Weights of a small GPT-style language model, trained from scratch on English Wikipedia.
Size: MLP 704 GeGLU, vocabulary 1024, 10.7M parameters.
Architecture: RMSNorm before each block, no biases in attention or MLP, normalized queries and keys, paired heads.
Each number is 500 + 25 x the weight over its row's rms, rounded and kept within 0 to 999. Layers, rows and columns count from 0. Numbers have three digits each. The size before them is the row's rms in percent of the matrix's.

# layer 3 MLP down, 256x704, rms 0.0776, rows 236-255, columns 528-615
099:528501511482497543509515532522476498463495521524496509480484504550496492532509523496484485485492481436507511518537471500518501521491472510477519503519523512497479542492480520485496482505504526536510437485522488515556464508496505532479482522457518484525468533527519
103:478436525486497470482566521501498442514505507461487477469521470512518507481500491562505466486527482521528501547506495499518486503510477514496482538508524508506519526481506474505500520553519522530483539479538520500520462510484515475492516513499471490522458481492492
097:507493490538465502508502539506473472497475493475526487505476526470509498465520473514488513507517533534529514519512490517493484491474542530440518521489494476484562486491469505514493461521479527501526487520487508536506491472516522520527535477524493533477490521516499
102:535510493486475435508522489473525499496494462529457481474507477507486481511490460492561488516532519511514496479490475484495470509467489497485498508506458487464508510500502508479485475497484530509498476587505480539497506540477498530432488534501478542494510511501481
099:549519536466490536546524465494534538497528550517503475491445523425469558508497525560510510443544473514498492511487529469491509536488458493488484479510523535543531522501480485471510500504475514493490511558530514483507537490530502514479476510513482498474516505523486
103:523529516462474488500478537499560521482563492511515527548456509506443506542535514490467498511521489519534517536533491491486486519459525507477488525508472501502529476497505485493476510488534509464537454523513505490567509517462480458563482453524452491551473503508525
103:464482520506501496532513518539481452515438499532551513504553496488484494521508472548515512515550499544532492504485490499481510468489518498450510511504488481520503470477525508475497442520494523509504503478534538484471504488546504573528497496498530480482499494488472
097:506541498500445505497484480445507486477522495495503514488496505467479495531504531525503474468510495512544440498505499527514510502494476500454491500468515478485509455520520561466519488481480513456492514535499459511511507454505481500490511491518534471457484501492512
097:511505473520485483515522492521558522459479468509476478515515501526485500477484495487499508497505486509485503510485487514481481517494528488528460518495510484528487498466524483510508467516470445476523510464488511497512468509536492487525466520494495480547473526511471
103:512522492563478484484529497526488487464529472530490486497469513527526498514508531521442524519504531496516551540501510520503499518520515496485519554490519486504502510491511474476478503499514521528529523515500503513519499525465530484532528511503510505512483527520499
100:519479475503477479532434524456514509533492454532504501443473517564511548534487482490504480465488503494528512502511519567499492507523515447455494485481487520470475504510504493487523449520521526497501514554501508485523499499491502533519522455489493471503477517492503
101:487478506482506527472457506494477475533482553497520486496531527461485511495512539463500495496530484466492468477523529493488538487487523485512464468490510503498480483479496513489513526528508531494488558546504495506494486522487493496495504472470484563506510480490484
103:498484526475513463490487479510503463469555510541486536523555467484540501471527532504506459503472509516500556468460502472506490492547449558484472493485542476492516468547532515481474514547461522522534483500527484519537514486547498475469501489542500490498524492490501
097:486494503508516476540428505457448509548514502476496519495471538475511524533514499542479479521539518527491494511519526508511455476524488445505564527493516499451503469475494462516525491523486511495534499527474513514463516529479510525491509500485438493541515542498477
098:487509456475518504489482513474459499529509520489491497514476522488508515471480462526528509467508506491571525473541444544514485481526506532552479498477507482499467509468488493503495465500478489512494492502517501488530503521516465490544461505492501478513510479462496
093:489532507532458472512461530515470471472495451475515489478540492600512487525531525519497484492524456497504499460492504467538516516503510481496555522496536520500544479520533545513513534496484485562537504511478533533478475522486506515518481508477485527507479465504469
101:490472503548485520515527529480478443513534546516479465453535480518479483504443522490532460465482507491480441509515505471498517464506517526463522471501499462524508524535483462523493491506539491515476485499526542504475510445447505547486491491476510530517513516540482
103:518493506494496476482508452482555484482452476482507529474520503529511510515499505514489536527499472497453498486467511503558508480499516532510473472507506457511489484539495439536470504527506546488477482492483486504470497517493413511526479527524477507478480525490510
105:464539468489482463456488498489517517528513512479473510530515516468493511552479496498526500507545506493535531515507476543516515501493516500467498482482508503532465518502460478501480461486508502534437464471556502506518492522558500528466506515530486521496481510477448
100:520457482487510480480501473490488501505487500480473461497469494505498498480506505515465503454501513510485493539505509531512488517509498467490462525488488503466477470520505482503487465543518527466535483497490463481499479511517465467475509531482521527520503537508465